Weights of a small GPT-style language model, trained from scratch on English Wikipedia.
Size: 8 layers, 4 heads of 32, MLP 256 SwiGLU, vocabulary 8192, 3.41M parameters.
Each number is 128 + 24 x the weight over its row's rms, rounded and kept within 0 to 255. Layers, rows and columns count from 0. The size above them is the row's rms in percent of the matrix's.

# layer 4 MLP down (transposed), 256x128, rms 0.164, rows 109-126, columns 0-127
size [101 111 101  99 104 102 101  79  82 111  92  88  98  92 103 103  98 105]
[[116 120 124 143 119 114 131 131 120 116  98 105  96 160 117 103 113 133 138 103 103 170 128 128 153 148 139 123 121 166 133 203 102 127 115  94 136 157 104 133 109 132 136 114 136 138 104 123 110 156 163 108 109 124 136 136 140 149 104 102 108 150 120 102 144 115 101 158 107  94 110 116 203 172 120 137 123 160 178 120 100  78 145 149 111 117 105 116 127 130 100 127 103 112 118  80 106 106 145 148 150 136 108 176  86 142 145 141 122  82 119 130 164  96 161 129 129 177 137 121 121 173 152 144 137 158 147  99]
 [131 107 120 154 135 116 165 141 154 174  94 110 121 159 135 140 113  93 128 125  85 150 132 131 144 102 135 130 125  69 101 145 117  72 110 121 151 121 102 119 150 125 132 125 113 128 148 163 136  99 129 116 135 135  86 160 143 149 110 113 115 110 137  80 148 145 126 120 108 106 132 168 146 154 156 133 173 101 105 124  99 143 114 129 107 133 149 160 127 109  91 117  99  86 139 122 156 109 151 158 113  80 116 134 157  89 123  99 127  93  79  79 131 150 138 176 145 144 103 123 142 121 164 148 110 110  70 131]
 [138 111  95 106 101 111 147 149 144 113 141  81 109 143 161 143  72 117 113 125 117 128 119 139 134 123 174 174 108 165 136  91 126 156 132  73 120  72  89 118  99 129 127 114 120  99 162 101 135 106 128 130 147 139 156 113 113 146 121 112 172 174 109 135 124 156 170 146 155 144 145 139 119 115 153 150  92 130 140 143 139 132 113  88 137 160 133 105 117 146 168 107  52 132 139 122 121 140 129  91 100 129 127 104 108 132 121 120 108 145 129 174 123 167 161 101 123  98 140 139 170 142 133  94 140 101 123 125]
 [142 196 134 103 123 189 113 127 102 141  96 140  96 100  97 111 134 173 154  94 124 137 136 145 126 148 135 119 153 170 158 104 136 136 116 125 107 133 122 109 160 154  96  96 112 164 127 130 120 137 114 144 128 148 135 163 107 116 133 207 148 117 130 181 136 135 125 170 156 134 135 154 113  99 151  80 131 141 128 129 130 150 129 128 134 111 141  99 124  96 131 120 136 147  60 138 101 109 131 128 103 193 129 135 104 114  89 141 115 131 141 123 156 108 115 116 107 157 133 128 166 110 151 162 127 141 137 108]
 [150 119 113 177 132 141 114 142 106 133 151 121  92 104 152 113 130 132 139 150 142 126 128 146 107 173 119 114 125 103 136 159 156 143 136 113 125 131  91 149 120 155  93 115 115 164 127 128  90 102 144 130 188 112 136 124 125 134 147 104 129 146 129 131 131 139 122 119 151 103 142 110 145 119 103 115 171 109 151  75  93 115 139 121 121 129  84 102 152 119 107  25 124 126  92 110  91 141 121 159 126 117 108 132 130  87 116 131 130 137 140 150 130  99 159 128 150 192  97 161 121 134 148 126 143 117 158  63]
 [131 141 142 110  92 113 164 134 114 130 166 118 133  83 133 134 131  96 116 175 116 124 160  87 125 149 144 151 125 156 118 102 137 147 143 117 115 119 113  97 123 108 155  89 109  84 141 127 117  95  99 122 112 139 150  90 130 127 189 115 119 146 151 120  84 123 154  96 170 150 128 137 137  85 184 129 129 132  96 105 144 140 167 114 105 124 176 139 148 124 123  97  85 131 142 123 139 121 154 117 169  99 124 116 130 148 107 119  99 119  91 123 121 130 129  90 122 134 171 144 112 131 145 126 163 168 175 187]
 [115 112 127 130 111 161 107 108 116 165  86 146 158 136 103 137 180 135 129 115 128 124 173  98 127 115 133 145 107  73 107 173 152  76 130 134 137 137 157 148 147 168 114 172  99  83  87 144 108  99 133 110 123 137 137 129 154 148 135 106 190 112 123 124 175 116 125 128 113 132 129 120 120 131 131 124 169 114 147  99 100 109 131 125 153 154 162 141 176  88 122 115 105 115 130 126  85 110 101 143  96 162 101 119 103 109 107 156 111 138 160 147 124 127 134 117 131 155  88 107 129 105 115 102 154 173 140 151]
 [133 108  98 105 115 160 125 101 165  90 150 114  60 101 147 128 110 114 113 130  74 132 125 173 125 148 134 192 113 142 142 156 173 129 110  95 103 117 124 132 132 137 121 129 121 139  81 161 119 184 168 128 116 131 152 148 132 143  84 127 112 131 115  80 124 177 120 150 116 134 126  87 157  99 151 155 138 106 104 104 111 139 136 142 149 131 126  80 126 137 113 122 136 156 163 166 157  95 130 154 156 140 145 133 104 134 147 162  85 154 100 117 119 128 137 105 110 144 138 137 140 154 143 115 128  99 137 152]
 [148 157 111 120 103 111 133 163  63 173 135  95 136 119  87  96 135 104 132 105 125 137 174 144 128 134 140  98 158 154 112 116 129 133 124 133 139 157 129 138 106 117 130  74 142  98 151 128  99  70 151  75 153 141 120  96 188  93 145 111 148 153 161 118  97 119 139 111 108 109 148 151 148 133  76 109 156 157 121 141 129 127 154 141 146 108 123 155 154 131 118 130 112 133 100 134 150  73 125 146  98 148 143  64 120 143 113 133 117 108 117 122 131 159 124 118 169 149 106 109 127 134 115 133 140 136 127  85]
 [122 128 105 114 165 168 167 120 126  95 157 106 133 124 167  97 175  98 103 138  90 121 113  99 128 131 163 151 124 170 132 141 130 148  81 143 106  99 125 156 143 140 122 138  82 144 155 142 148 104 108 118  78 111 162 134 153 151 104 146 140 158 141 130 154 147 154 130 112 168 178  81 118 160 151 145 115  97 162 108 155  89  90 140 129 145 158 137 139  98 175 141 104 144 142 148 125 131 117 101 129 119 172 115 106 128 102 123 126 154 113 113 117 138 154 113 175 135 151 107 129 103 143 176 132 126 138 125]
 [131 167 155 150 117 116 137 122 130 180 125  81 121 170  56 140 135 138 113  91 164 144 110 141 124 130 110 104 131 125 109 131 150 113 113 126 178 159 124 152  87  99  95 101 139 148 131 105 147 118 147 114 158 157  91  99 127 160 129 126 138 137 124 125 139 181 121  84 130 108 133 121 117 144 100 147 159 117 141 122 137  99 166 155 140 141 134 113 139 138 143 137  89 155 122 111 123  94 141 116 115  96 145  53 139 128 159 111 141  96 173 148 120 132 121 106 137 119 126 173 153 146 152 147 143  81 115  99]
 [176  95  62 144 124 131 146 146 148 128 143 138 132 120 184 127  96 121 107 121  99 130 103 100  97 135 133 124 129 131 137 118 173 120 144 112 168 125 147 143 138 163 107 142 153 150 108 124 134 139 106 141 118 144  96 113  66 143  87 189 149 104 131 120 153 114  86 120 166 184 118 161 132  86 168 159  94 113 110 125 119 142 124  98 142 109 109 100 108 116 140  91 140  96 129 116 136 139  93 130 143 163 168 146 119 117 112 119  93 118  91 141 159 151 136 126 119 129 150 121 131 138 179 109 143 144 132 136]
 [130  82  94 148  97 186 111 128 120 209 146 157 134 121 140 103 131 121 136 112 140 161 121 118 107 152 157 115 155 102 139 117 131 128 122 124 161 156 124 149 146 154  96 163 110 141  85 140 110 112 160 151 113  83 133 101 131 129 109 112 108 182 140 142 128 123 112 106  70 126 112 143 139 143  81 147 141 168 135 149 107 130  94 155 152 125  98 127 127  80 172 149 104  93 158 120 138 142 109 142 115 103 132 158 125 115 115 157 141 120 118 143 118 163 108 116 141 107 128 145 127 179 106 113 166 137  99 132]
 [149 108 148 154 151 135 158 137 110  48 180 127 131  73 136 141 110 134 104 126 120 152 115 110  87  97 142 135 169 143 103 161 150 131 120 132 111  48 104 128 122 130 130 114 113 112 137 100 139 136 133 145  94 138 128 134 124 122 147 131 130 137 116 135 117 157 153 132 186 100 158 103  95 115 161 137 108 136 131 121 129 109 112 146  82 120 114  97 133 142 134 123 167 128 148 145 112 135 155  97 115  56  92 122 151 128 160 122 107 142 146 116 135 150 158  83 129 131 111  93 107 149  85 129 147 116 104 127]
 [160  77 128 150 127  97  92 115 113 125  75 150 128 132 148 139 108 138 173 130  84 154 128 102 113  91 115 148 118 111 128 123 145 111 126 101 128 119 162 108 166 121 127 186 122 105 126 127 113 118 115 152 128 130 132  97 121 105 155  99 116 101  91 149 140  99  77 145 176 127 172 163 170 137 132 122 124  97 124 136 184 144 155 123 190 148 120 124  85 115 142 110 190 112 120 127 144 147  96 159 115 102 104 137 174 149 129 111 138 111 149 111 102 122 131 150 109 132 130 135  93 120 129 124 146 116 149 125]
 [ 99 156 154 171 147 130 107 148 105  78 125 142 126 119 163  97 140 141 121 113 139 124 111 116 125 122 146 128 127 107 135 150  98 118 139 160 109 126 130 139 186 144 161 160 141 113 118 151 139 153 168 135 143 118 135 149 137 155 170 108 155  98 132  92 149  91 140  95 102 136 142 120 122  97 165 111  88 124 135 115 128 178  98 127 172 127 134  83 112 152 112 142 114 134 189 129 167 134 129 162 112  85 123 134 161 133 160 117 139 112 101 121 145 122 138 143 127 134 154 101 106 114  63 164 134 154 115 185]
 [113 132  88 115 113 161 140 134 135 115  93  99 136 133 131 121  95 140 139 107 103  64 141 124 126 120  78 125 169 114 129 119 104 158 124 168 102 124 123 109 169  83 119 153 115 141 113 135 130 140 102 115 105 131 132 170 127 111 102 139 134 102 125  96 168 139 115 205 122 120 129 125 112 143 117 149 112 142 125 137  99 134 132 125  98 121 115 130 141 111 156 165 132 119 109  98 154 125 159 116 135 126 113 209 167 153 132 128 132 136 135 119 136 111 138 132  99 151 145 117 178 126  67 133 103 192 136 163]
 [115 157  78  88  88 128 118 135 135 107 123 137 174 113 134 124 131 132 165 116  86 102 132 139 152 159 130  94 118 104 114 139 123 111 160 138 112 128 149 148 118 116 136 114 121 134 137 161  82  71 170 167 138  88 109 117 165  99 156 162 131 129 169 125 109 154 118 127 116 156 146 129 156 111 123 122 152 109 111 169 137 130 131 117 129 111 153 134 138 147  89 119  99 152 107 151 133  67 137 119 140 174 129  84 141 104 147  99 104 118  95 161 151  99 120 156 116 152  99 104  78 134 169 105 113 154 133 117]]
# layer 4 MLP gate, 256x128, rms 0.186, rows 110-127, columns 0-127
size [114 102  93  87 103 111  95  92 106  95  94 102  99 101  92  95 105  92]
[[123 129 101 137 133 158 120 126 140 132 151 120 130 136  88 104 140 194 137 156 121 113 114 149 139 156 130 135 127 220 138 148 119 123 124 137  76 110 158 162  89 162 105 201 144 107 106 136 112 118  98 150 140 111 114 120 204 134 129 144 108 138 140 154 137 140 153 150 117 125 118 126  49 145 123 154 134 118 129 150 107 132 148  95 119  95 129 136 130 148 132 115 135  97 143 125 125 137 114 143 118 130 113 121 156 143 117 143 156 103 118  90 112 119 128 135 138 135 153 125 112 173 131 148 106 109 183 107]
 [121  86 133 125 152  88  97 168 118  91 122 131 137 155 170 128 138 133 175 156 156 156 141 157 124 137 151  97 164 162 102 132 157 136 150 124 162 143 144 203 136 117  86  76  77 135 111 125 148  97  67 156 162 110 131 123 112 145 120 129 106 158 111 133 139 148 142 129 114 139 147 122 125 169 140 144 123 126 166 110 152 122 123  96 108 116 143 115 169 144 130  98 127 133 148 129  85 126 143 151 129 127 110 128 105 169 148 118 155 129 100 156 107 138 129 155 125 105  84 133 133 128 144 142 145 119  87  90]
 [124 177 124 127 161 206 133 110 154 134 152 134 161 105 152  97  62 150 132  94 128 130 158 158 104 134 127 114 117 136 131 118  88  96 109 118 102 151 150 174 120 143 109 174 103 170 125 116  87 136  96 153 148 120 128 124 149 168 135 113 117 147  93 102 107 147 108 126 115 121 139 135 101 107 123 149 178 122 127 107 144  89 117  97 100 104 131 122 103 145 133 155 107 158 111  89 133 156 102 162 127 156 123 159 114 122 134 166 153 157  91 152 112 148 100 140  91 128 116 134 133 129 149 106 137 116 143 116]
 [103 105 104 107 123 104 153 158 174 123 152 150 137  68 120 110 158 119 145 103 135 115 137 119  99 153 106 142 115 129 110 114 124 158  90 127 132  52  99 115 106 141 174 124 125 113 104 119  97 153 124 129 149 164 122 133 111 155 117 112 123 136 138 133 159 190 127 107 119 148 125 128 147 128 169  90 133 146 131 101 125 113 105 151 165 141 120 118 125 132 148 141 118 107 108  94  76  94 146 117  97 126 158 142 149 133  89 135 151 142 151 137  89 142 103 111 121  97  92 102  81 112  66 123 107 129 110 100]
 [102 141 177 113 167 110 132  88 130  89 126 135 168 150 159 145 115 142 157 142 131 165 129 137 145 114 100  83 128 103 112 122 138 125 161 160 129 169 142 124 183  95  67 114 110 161 139 129 131 113 140 141 118 138 118 142  88 131 142 116 104  94  82 168 119 114 123 101 182 126 140  73 137 125 108 129 135 144 169 112 141 160  98 131 137 158 107 107 140 129  98 133 142  98 113 172 140 151 123 142 107  95 104 140 119 126 135 118  78 150 107  83 171 104 134 113 104 147 165 141 126 116 138 149 134 131 128 123]
 [139 102 120 122 124  88 136 127 115 123 100 113 127 135 180 153 155 171 159  89 155 153  80 172 143 146 150 135 108 123 131 112 100 159 114 139 164 156 147 126  91 145 183 152 149 145 110 114 171 111 120  87 116 120 156 152 119 121 132 115 135 144 131 123 124 183 128 127 128 104 106 159 145 110 126 137 104 133  88 129 151 126 148  89 178 111 129 153 133 116 135 142 103 100 153 131 167 162 126 139 121  99 153 149 109 143 127 172 115 126 156 124 176 141 165 141 129 140 134 141 100 102 147 167  90 116 183 147]
 [126 103 138 121 148 112  87 108 128 149 108 115 128 100 118 110 157 106 117 148 120  99 107 105 145 119 138 129  87 155 137 117 145 133 161 168 122 135 148  99 147 159 111  99 125  81 113 131 132 132 136 137 148 129 105 138 105 133 105 127 107  92  89 119 143  97 154 149 111 112 117 153 151 173 102 100 154 121 127 106 101 119 113 141 154 102 169 188 143  71 132 127 136 159 106 131 131 169 138 109 121 168 122 117 129 179  84 131  96 123 158 147 120 143 123 181 126  86 149 123  94 135 131 132  93  88 181 167]
 [120 144 110 142 142 144 109 129 145  90 124 116 112  88 171 129 154 106 142 139 112  92 154 110 173 142 105 111 132 121 110 122 106  91 163 109 132 144 158 156 112 142 145 103 149 135 123 119 108 135 117 157 148 156  99 160  76  92  73 179 121 103 125 127 108 156 137 115 122 150 134  97 159 158 110 109 126 120 107 120 146 120 141 110 134 155 136 125 126  87  77 116  92 163  87  97  86 188 123 111 125 127 151 146  74 164 120 113 177 121 113 134 121 121 152  95 137 111 111 138 124 111 139 154 105 100 138 102]
 [129 157 122  96 125 123 133 122 152 110  89 162 127 146 136 133  81 136 142 151 133 105  89 146 118 125 126 124 115 115 165 139 148 139 155 162 139 141 122 160 141 103  93  81 150 112 140 144 128 112 121 152 139  85 156 132 112 153 123 100 108 127 115 105 144 129 164 173 108 153 135 122 160  99 131 136 123 108 159 169 171 185 129 143 157  88 112  79 157 104 130 120 129 119 111 122 175 149 141 160 109 190  95 161 145 139 168 118 155 129 117 150  90  97 168 128 120 140 130 141 122 100 118 134 111 125 110  70]
 [124 151 151 130 167 139 119 138 108  81 136 125 152 107 173 129 133 111  94 104  90 127 145 103 117 127 123  98 164 125 130 118 120 168 133 165 110 142 150 120  97 135 152 112 182 110 121 122 121 141 139 126 131 111 158 127 142 152 154 139 119 125 144 130 112  85 169 107 134 128 128  85  93  96 153  90 120 167 132 103 108 184 110 122 127 116  99 138 139 157 100  95 130  66 120 166 109 137 136  91 180 123 119 164 136 111 181 127 100 183 107 160 123 138 137 127 124 144 130 138 144  93 106 133 130 111  80 143]
 [158 125 123 143 135 142 128 150  90 109 159 116 139 102 158  60  97  97 124 147 150 101 129 159  94 114 168 102 105 121 128 135 117 158 134 137 117 119 105 121 162 183 144 154  86 122 186 126 109  89 125 173 139  66 137 102 112 140  92 151 121 137 124  93 100  94 118 160 120 129 121 138 136 182 125 116 166 144 161 106 103 106 122 158 100 113 156 135 116 172 153 106  89 123 164 147 110 153 135 134 125  88 106 150 153 117 124 154 146 119 114 165 137 129 110 120 118 116 139 110 142 141 135 116 113 115 117 136]
 [ 97 134  82 124 112 194 151 121 129 155 105  92 145 104 112 114 101 111 139 102 139 114 146 175 153 143 120 128 123 152 127 116  90 121  67 136 148 118 151 120 125 128 121 108 127 154 138  78 143 101 131 109 136 125 153 129 101 107 119 124 133 148 113  97 120 149 121 112  65 147 118 111 151 130 150 126  73 100 136  80 167 146 119 119 185 116 109 102 128 139 128 123 111 170 138  95 171 148 155 142 112 150 157 127 132 101 106 143 111 143 100 140 121 107 113 100 132 131 161 113  77 166 143 144  81 138 119 114]
 [130 114 109 143 163  74 109 138 109 160 139  95 126 126 115 135 125 150 149 117 156 117 147  95 148 132  87 150 147 159 123 107 132 108 167 146 122 149 146 127 138 114 116  73 133 151 147  94 142 145 156 106 112 126 129 139 162 182 116 187 127 140 118 186 149 114 127 129  75 126 105 139 133 138 102 163 123 128 119 138 137 115 121 130 120 142 154 105 154 113 123 170 148 145 100 107 138 122 132 118 129 175 151 122 142 136 144 147  55 135 182 129 124 118 122 152 107  89 117 121 108 122  91 107 154 195 127 153]
 [150 103 100 169  99 153 119 143 131 153 138 105 132 110 134 125 147 101 127 136 126 128 156 184 111 120 154 116 151 103 136 101  86 125 144 190 127 188 145 140 159 114  93  82 134 119 177 117 120 141 143 154 110 144 101 149 132  99 182 128 166 116 131 103 105 145 164  95 148 144 140 127  82 135 137  99 103 159 113 176 143 128 148 139 105 165 141  95 123 119 136  77 112 120 108 117 163 119 112 132 170 138 115 119 107 128 133 146  99  90 155 171 114 110 161 121 104 104 120 132 139 140 107 136 144 157 130 135]
 [154 162 123 148 141  94 153  96 161 107 153 118 183 114 122 132 118 117 127 143 134 113 126  82 148 145 114  96 120 127 210 151  83 141 122 112 122 157 126 177 129 125  65  86 160 154 162 112 134 124 152 117 153 142 171 132 136 157 110 146 135 145 107 133 119 135 173 132 160 157 135 106 110  87 127 138 122 116 152 113 122 130 132 132 102 117 126 113 142 146 127 108  94  93 131 177 102 130 140 121 126 122 109 106 127 128  92 141  76 157 114 121  95 134 183 171 127 126 141 133 147 114  91 119 111 107 125 116]
 [109 106 126 135 113 103 143 145 136  92 124 107 113 114 112 127 134 152 164 130 142  95 118 105 145 148 148 144 135 105 189 129  93 140 117 121 179 148 131 187 147  95 108 163 109 142 138 114 127 140  79 102 150 124 128 133 121 117  82 175  95 169 165 171 121 171 134 133 145 105  91 143 101 154 116 114 148 107 125 187 123 125 131  79 117 117 132 114  92 147 155 124 120 130 126 167 141 138 114 115 162 138  59 156 129 136 120  81 129 115  88 105 153 124 113 140 146 111 134 111 123 150 128 102 120 122 148 140]
 [119 176  99 105 175 124  67 148 138 104 121 176 119 162 150 126 179 160 111 118 149 102 108 114 150 118 159 129 150  74 145 106 140 131 112 150 167 141  91 172 147 146  87 115 178 139 109 131 121  99 121  91  93 113 145 109 116 124 161 144 124  83  97 152 109 140 137 154 138 128 151 148 124 131 134 125  86 133 153 153 158 140 118 142 166 145 114  99 140 119 106 141 108  99 101 131 112 142 151 113 152 122 140 127 113  92 129 137 135 157 148 153 125 118 141 178 130 134 113 120 127  63 136 114 130  93 127 137]
 [151 169 115 138 117 117  89 104 114 153 115 135 132 145 114 133 140 109 112 119 156 111 147 180 145 126 177 138 109 105 141 142 146 134 184 158 121 155 141 155 135 121 174 105 131  81 118 105 135 113 127 171 115 151 155 109 169 158 115 165 143 128 125 138 109 117 120 106 173 145 151 101 136 140 110 161 128 101 118 140 119 139 135 140 142  78 132 169 150 124 118 129 127 161  99 117  82 158 107  81 174 141 123 156 116 121 129 144 134 110 147 130 111  93 119 127 152  93 136  86 187 163 148 163 148 122 135  86]]
# layer 4 MLP up, 256x128, rms 0.195, rows 110-127, columns 0-127
size [118  98  94 100 102  96  78  83 121  93  85 103  87 108 106  99  99 103]
[[114 108 124 150  92 136 127 152  90 143 148 127  85 120 122 147 175 142 141 111 110 117 144 140 127 107 123 121 119  88 135 127 125 164 141 113 155 125  88 112 167 111  93 196 138 140 151 146 137 124 120 128  96  94 101 144 148 116 112 138 120 150 135 121 137 130 137 120 191 148 108 121 132 124 103 131 106 158 134  92 150 158 119 127 167 156 200 152  98 165 161 149 146 104 138 103  69 144 133 115 127 154 148  99  62 125 128 134 142 117 139 149 152 102 123 142 117 111 130 122 126  63 136 122 153 115 153 123]
 [142 128 122 139 145 114 128 123 108 101  94 146 109 162 113 146 144 121  90 144 113 120 121 111 135 115 110 116 107 153 137  77 132 152 117 148 128 103  97 125  98 152 150 128  97 136 123 145 149 150 138 156 132 119  91 144 132  88 114 109 120  81 161 133 113 122 130  89 126 114 144 116 118 156 145  93 144 126 139  86 175 127 116 145 121 136  78  86 153 110  91 131 113  95 117 160 139  68 131 161 147 155 145 123 112 120 159 144  90 216 162 158 174 134 150 119 105 178 115 111 159 134 121 147 116 143 139 138]
 [168 141 187  86  93 102 111 152 101 114 158 135 115 150 142 156 128 136 122 104 151 136 108 112 139 136 145  70 155 157  77 107 125  64  79 103 135 111 120 140 149 110 158 133 138 131 127 133 104 113 119 100 148 136 145 128  99 144 142 130 153  87 117 119 129 167 104 126 127  94 121 133 139 167 151 131 119 156 122 119 157 110 143 135 165 130  81  86 109 130 158 145  86 153 129 168  89 144 109 143 159 146 123  96 134 113 194 139 155 116 136 134 126 106 143 130 123 161 128  91 139 139 156 122 116 120 113 105]
 [ 93 140 151 134 140 128 155 127 100 162 148 138 127 153 120 182 186  99  89 133 119 116 155 113 159 120 100 115 128 165  99 130 142  91 155 141  86 129 124 164 148 101 154 108 163 129 156 149 123 154 136 146 142 113 156 143 168 132 162 121 138 147 110 110 129 115 130 139 103 123 107 119 137 109  97  93 111 140 140  77 131 187  99 132  78 108 117 103 134 125 142 114 127 109 122 104 140 141 188 111 124  98 130  80 140 119 152 111 100 127 173 165 162 123 115 164 150 138 159 154 120 157 125 151 135 137 163 134]
 [148 106 134  83 162 116 103 128 137 144  98  95 149 121 123 132  85 173 176 122 140 199 146  99 116 141 124 157 136 130 111 149 119 153 139  62 102 157 159 124  99  99 134  68 148 118  84 119  88  92  80 120 114 128  95 140 159 126 146 112 133 133 109 126 121 153 129  83 112 133 143 147  87 126  88  95 135 140 134 110 124 144 147  99 101 145 139 127 116 144 135 107 127  90 136 159 129 132 136 147 155 144 121 131 141  94 133 103 148 158 112  85 132 128 148  89 143 149 105 158 165 124 117 135 121 117 111 128]
 [114 118 177 125 160 128 120 101 133 149 139 142 127 162 119 117 142 145 131 125 155 117 149 114 123 145 127 110  91 117 159 129 105 143 111 114 164 101 108 117 142 119  83  73 132 144 114 102 199  86 138 127 156 138  93 108 138 167 124 140 140 145 139  91 122 155 118 124 158 127 101 146 148 142 115 108 135 102 148 112 136 113  74 144 141 123  91 127 113 133 119 119 110 142  98 140 149 122  86  74 135 132 138 129  84 139 168  84 151 118 117 126 116 171 123 135 130  45 151 159 109 113 121 153 142 123  75 128]
 [189  84 166 143 138  94 121 134  67 125 186 120 172 138 144 111  96 115 134 127  80 101 130  60 138 170 166  90 142 121 158 109 100 134 152 129  85 119 137 134 143  86 144 132 112 106 114 151 129 120 111 155 156 153 114 145 140  98 117 141 163 124 113 137 143 134 147 166  92 140 136 146 124 128 134 107 103 121 102 150 114  95 158 102 127  94 105 132  92 119 175 118 119 117  95 147 109 119 147 114 130 126 137 127 123 105 115 140 130 145 146 157 134 116 101 118 137 113  96 101 104 188 134 125 137 126 119 137]
 [162 117 117 118 108  93 156 163 121 174 139 128 127 136 126 162 128 171 130 118 134  96 102 163  95 105 141 146 171 142 142 164 132 187 133 120 117 112 116 149 125 132 129 141 161 144  88 131 160 127 105 125  71 123 141 150 167 147 155 114 157 140 167  96  87 107 107 161 144 121 133 123  91 138 131 169 131 125 135 108 128  99 134 140  99 140 135 130 166 164 162 133 143  80 141 134 169 133 114 121 137 114  94  81 131 107 151 121  79 148  93 154 152 136 139 135 118  98 143  97 129 182 125 119 154 144 108 128]
 [115 108 139 119 101 109 164 135 124 121 116  93 149 116 173 123 147 119 155 191 121 167 107 103  62 172 117 139 132  99 134 115 124 128  93 143 104  88 132 171 135 160 102 172  91  97 166 112 121 117 109 104 107 124 106 114 178 136 153 114 172 132 135 106 118 111 104 138 140 119 107  90  89  92 133 128 176 107 147  92 107 114 130 100 136 183 125  96 107 125 135 168 136 102 111 154 112 132 108 103 145 121 131 126 138 114 114 110 129 134 140 115 156 141  93 160 112 147 107 108 147 105 125 116 157 151 116 135]
 [102 100 121 109  62 139 149 151 132 120 119 115 118 135 107 116  93 160 133  90 126 132 110 132 131  98 106 174 153 132 130 180 155 107  97 150 160 107 114 152 164  86 127 131 141 140 116 119 121 150 159 119 136 112 116 136  78  87 147 159 114 105 113 133  93 150 116 175 149 136 153 141 113 165 116  97 106 125 100 162 130 104 182 140 120 111 128 146 137 179 122 112 159 139 137 121 145 144 128 143 107 153  92 113 138  65 104 123 125  96 166 106 167 113 136 116 117 161 110 121 118 138 164 100 115 104 144 146]
 [131 128 193 136 158 127 129 137  78 117 130 122 119 130 103 146 163 130 122 146 151 104 176 108 128 124 152 146 121 132 152 113  53 160  96 158 114 116 111 140 155 102 165 148 146 125 154 147 101  94 126 137 136 140 117 102 102 111 173  88 135 130 130 152 102 125 106 125  83 156 140 105 118 137 153 139 152 104 127  81 191 120  98 120 116 129 131 134 167 127 108 129 136 146  99 145 105 155 162 145 121 177 106 130 153 134 154 144 152 110 100 141 116 137  95 136 149 160 117 148 143 157  79  96 126 110 128 107]
 [106 153  99 122 196 132 138 136 142 135 129 128  88 122 180 164 113 169 120 137 107 125 106 119 103  91 144 136 144 128 117 124  72  85 133 135 122 122 130 162 142 162 134 154 154 114  96 156 111 142 144 129 152 137 141 123 118  58 138 153 163 141 127 133 129 115 118 156 124  87 131 100 163 128 149 169 137  67 125 140 145 118  94 105  78 100 133 143 160 121 128 135 118  85  78 135 115 175 144 146 104  95 120 151 133 130 120 148 134 100 123 135 134  93 140 141 126  85 135 161 125 152 126 164 142 119 135 122]
 [125 142 102 164 152 134 107 128  91 116 110 112 154  81 104 135 162 132 116 156 134 120  76  99 124  98 101 128 156 131  99 111  75 114 109 118 197 142 145 121 100 123  99  52 113 136 121 139 118 153 159 124  87 154 112 147 126 141 167 134 138  86  92 140 102 133 144 111 123 152 146 139 153 118 128 145  58 145 172 154 107 142 148 139 173 106 149 130 121 153 177 148 125 145 101 115  88 128 118 146 139 132 130 125 149 123 124 113 115 167 120 137 127 120 124 136 158 120  96 161 139 129 100 113 117 139 139 129]
 [ 91 124  81  89 120 153 130 136 127 143 164  72  99 134 103 117 136 124 117 112 117 130 116 175 122 121 156 120 134 112 132 159 154 110 182 130 115 141 112  95 134 108 142 125 180 128 139 121 150 134 139 131 172 194  86 134 141 109 141 118 123 147  82 154 152 141 149 136 172 109 172 148  88 142 108 130 149 116 130 116 134 135 136 130  81 159 156 126 118 129 127 137 115 120 121 146 152 136 120  88 116  88 132 112 140 167 101 151 101  72 144 102 105 131 150 150 111 130 113 106 128 127  58 123 145 133 125  93]
 [126 153 124 138 179 150 117 125 116  67 156 101 130  98 104 146 130  99 118 128 134 136 110  82 104 137 142 144 137 126 153 168 130 144 166 111 119 117 116 187 173 114 133 111 165 163 135  88 145 138 111 126 138  81 139 130 112 144 143 167 180  92 131 140 127 125 173 130 159 122 141 110 131  73 153 146 117 132 157 112 135 117 128 106  98 115 158 135 110 156 120 112 129 106 122 191 116 154 127 119 112 166  74 108 140 136 105 151  91 119 126 114 107 150 180 164 145 139 110 130 124 111 121 123 113 116 121 155]
 [126 116 144 130 162 102 132 122 166 148 132  97 118 134 157 138  71 102 120  63  78 158 137 120 122 127 167 135  95 130 184 121 142 110  68 145 165 144 113 134  57 137 145 143  98 112 165 109 140 135 143 111  75 137 159 143 135 154 112 174 129 118 145  92  91 139 140  86 125 126 104 106 134 149 101 140  94 117 124 105 137 126 151 144 122 129 128 107 133 143 154 120 130 107 123 137 151 140  93 110 127 158 162 105 159 118 101 138 155 128 125 130 123 136 115 144 127 122 130  84 119  88 141 159 118 154 115  91]
 [118  78 160 123  81 171 150 113 130 151 124 114 131 115 106 136  84 146 128 138  94 155 133 120 155 133 114 119 102 158  97 118 117 135 183 114 140 116 160 125 166 101 129 175 139 106 140  87 151 148 144 153 135 145 116 125 145 131 118 118 125 187 144 130 153 101 118 133  79 132  93  75 140 134 117 167 131 135 136 113 140 161  87 118 114 132 124 115 126 118 172 111 133 167 159 133 160 121 127 157 110 131 140 105 126 178 143 116 118 114 165 110 128  93  95  95  81 148 144 154 113 180 112 129 160 133 127 143]
 [103 134 107 118 128  90 151 118 126 142 156 122 147  93 129 147 120 140 221 166 102 149 113  94 111 122 111 105 132 115 119 135 148 125  76 102 115  87 102 150 121 157 121 137 138 151  94 133 134 125 114 114 135 107 132 108 115  97 142  90 128 128 149 116 114 134 166 111 108  91  54 114 132 112 146 127 137 185 135 108 145 132 124 113 117 153 152  58 110 138 147 127 148 152 167 125 160  86  88 153 109 128 131  89 129 144 114 111 118  85 123 119 126 132 152 132 118 135 138 155 110 105 128  88 116 142 121 161]]